Part of a small language model's weights: 2.99M parameters, untied embeddings.
Each number is 500 + 25 x the weight over the matrix's rms, rounded and kept within 0 to 999. Layers, rows and columns count from 0. Numbers have three digits each.

# up: layer 12 MLP up, 320x128, rms 0.203, rows 231-255, columns 0-31
# down: layer 12 MLP down (transposed), 320x128, rms 0.0805, rows 231-254, columns 0-31
# gate: layer 12 MLP gate, 320x128, rms 0.213, rows 232-255, columns 0-31
up231:504505479531507529515456532529523540507510524467497533485529473488508505520507484515526472489524
down231:512499515513518466479520509503487513480503483495492505503505504526498540522470492493528532483493
gate232:505479498506521523479491542500497484523505449485491537483523524496496500510494517512515481565484
up232:520535554463498494510528530530516496449513477569495525471533542487513465542500463530533483517518
down232:454444535478522526507516509476514499461502495483487499493517505481486511459504448509553520519540
gate233:520525539491508494526530488549519510505513479497479544548488527462461519502463486492478508475495
up233:505533493534515530493469466510496516491561512518505472491482523521474476471493531484507517498501
down233:521516475499510471494460488511507502473466511473515529514506488497484480481488499453501501478489
gate234:505483489530499484508478517495506521518476510522481518491507547514561514497531511514505496535509
up234:464480526493530497497502511519493503488512512475553542500501512569502485504453488501523485470480
down234:526485483496516475494525542513500487512508479495508490477508524480490478464506555524519462505507
gate235:519495513531463505502456459481488496494491482499522489525547488500506508515502499473470480524490
up235:527538479523485481490512504531519488505486513504505469491501508529494510488487473480489469516486
down235:473489478501477519515513480478469513452481461427510494531479514481461494453514527490467496498475
gate236:556503553514501452513503489465547459481537485503510546448492505470545526490563542491502464477513
up236:503497443464515500499480522532481543508496488527466495484485461506511500544480480531506523494498
down236:467462523525515490505514470453525549432545520529486533523450506517541527475524499503547494471504
gate237:521492529516528503526477505491508490515503491507484521487539517524484499505509541508507512514512
up237:460528494512530529497472523481502541446470535480466518505469470515523507511472508507489524505479
down237:505515496499456498501505495524485502491493526512529496498491509487496477481508487491493517494490
gate238:506486446523493495505503515521478510489513522523512496489501571482500483505503543487494508485530
up238:474504491503487492512482514529445506492471532506517505494510484492485470498495553477477529458477
down238:520520466450518514489466462511485477527490501516490512500487506524492498476507522541493496549552
gate239:514491492497505490509509496481507533489538484487518527546537491476516541483464491505503539510507
up239:519517506472459538514538484489474491473508518479502563501535462490511544515474494517468524471494
down239:507510495515523503496452503499505502521513493464495534502506469527515492498474522488480499476539
gate240:500486507481486517500455501483478478497498497503493527511515503529525456529498504518506454502513
up240:488510482491517520508493495523506501481491508533561519471490521490511480499456479501518482500502
down240:507497523496499500480513512515533489500459463503510540495500485498505503454488480485519507456470
gate241:529559479465504512494498511499506455484503495497543495518511464504489477499464502492477493513503
up241:505466510452493488433514527505473519516494493453495450496496526525525509500484479488484511494489
down241:508526510472563480522504476479486475504493494545464474550556518474489461548493464441480483475515
gate242:556483436504551461516500520488508457480452462527466516447491505475501487537482481518498526502514
up242:533520487518474498466547515456521470542487528521484503497494498504519463499546479487511490549494
down242:496510471470457496509518537474454511556494512481508490463526510502516505477498503473468555481491
gate243:499490509520523506511496532495462543492480520525477517499507474489494476492480515523471499511523
up243:509525522489476488435536507485495535505499540475485511508496451529495498511477541521455508502523
down243:499496499519463498526491486455506526540513479491477532529500504473537514489486489502505492471506
gate244:512548521531511562508520442519493502500493489519527481478495466471541473503519466527494480520469
up244:506533493451504501493517510476496506471462519507509541502504503462518481470512532515466481544504
down244:520490455474532489533484454444518503509471514529477513497531531503513498493515470522503456554517
gate245:510523509501490528493561482496488487481520485488504458497495481500536515497517478523504486493542
up245:548483558486501532524507490520499493547496517482523486495464498511476537514482476517509514491489
down245:505483523556489540517483499496489467497522461507530535497484480535463499501486513457499474489491
gate246:521461459487505485508519512525479504497535506505511498493472526476493549527495545443543490510470
up246:466551535503537512507540524507537472540492488530500542488517490544506505513500504509466543466510
down246:489492523519507500472524490484466552529533516490498525504513530542520512518479527545483498492507
gate247:491532477563506539478515463512545474481517491526482505518541478448564499474488494523478483483518
up247:533499476517496519458504530545493507541453479520480521480529486499569487480453497495476501464491
down247:515556535515505484468498496484495485514482482509462506475512485451482530471517506473482486472514
gate248:566495485473484475456448455501533479509523503529492506453523496486497512454445527529465463532475
up248:494518483479516449511509464484519480510499517522519494486510461509479487502509511496449470520483
down248:492517479577483467499470477513545469509486451450524495455508524515505533484503528550499523488510
gate249:487487500463491511533509502487518500555472488478515513496542497507433483529489484478484555459481
up249:518505501510498529480470510565475518498488484495506529530444485500502526491513505486527540526487
down249:519498526468530517478526504508517511537510547510495471498526547501551503479471531529498510507526
gate250:504482493496474492498548503501503498474498523504497492518508494520491519488483531492510493502526
up250:476521522467493478514498481510507504529504494485483543512512506504486490493475495518498498503499
down250:485504509510510467488523544498514464494534477497498479484505503450479507510498536517495480532506
gate251:539525478512446528495500541507483511477565521483538536537487501501487500514469490508492495504523
up251:477467514534525501529519493504542495549488471523515497487530479511516524491511469496521468467492
down251:490515506493475507499518490509489506511499522509492487506513502476485468486521504533497493503499
gate252:518523490545482535479467500486491453469511486530477524470485495513507482517518508479489488497479
up252:512472501525530477510493511498496540514492507483556519475506505506441514492513453522485506487505
down252:514521526511539509539485552499489475463503486491479447462496554491478523512512506501504454484451
gate253:514479508469486479527498498536506482449511440514484510497506530473534492457516525496478491455520
up253:507502482473494537507523514506510533484492510487489550482489498508514531521502541525483494547482
down253:456505508484483533494521507522510525513500504515517509510518512520437499513487450482506514490486
gate254:521494549480514541579438474483505493481495483518508517523533471518484509474487535519490536509517
up254:502523453506514555499515465525469497464554463477519469560488471493507480447544532496523513513487
down254:508485485501443500542545475496454492484536472535530509522483461491485514501505551491513482548558
gate255:508529484546490502489458487503489495472445491513497499525482489545510499435505506484517516492474
up255:508537498497485513541496555518490517493480523498523507535515511507505507476510486491512506472513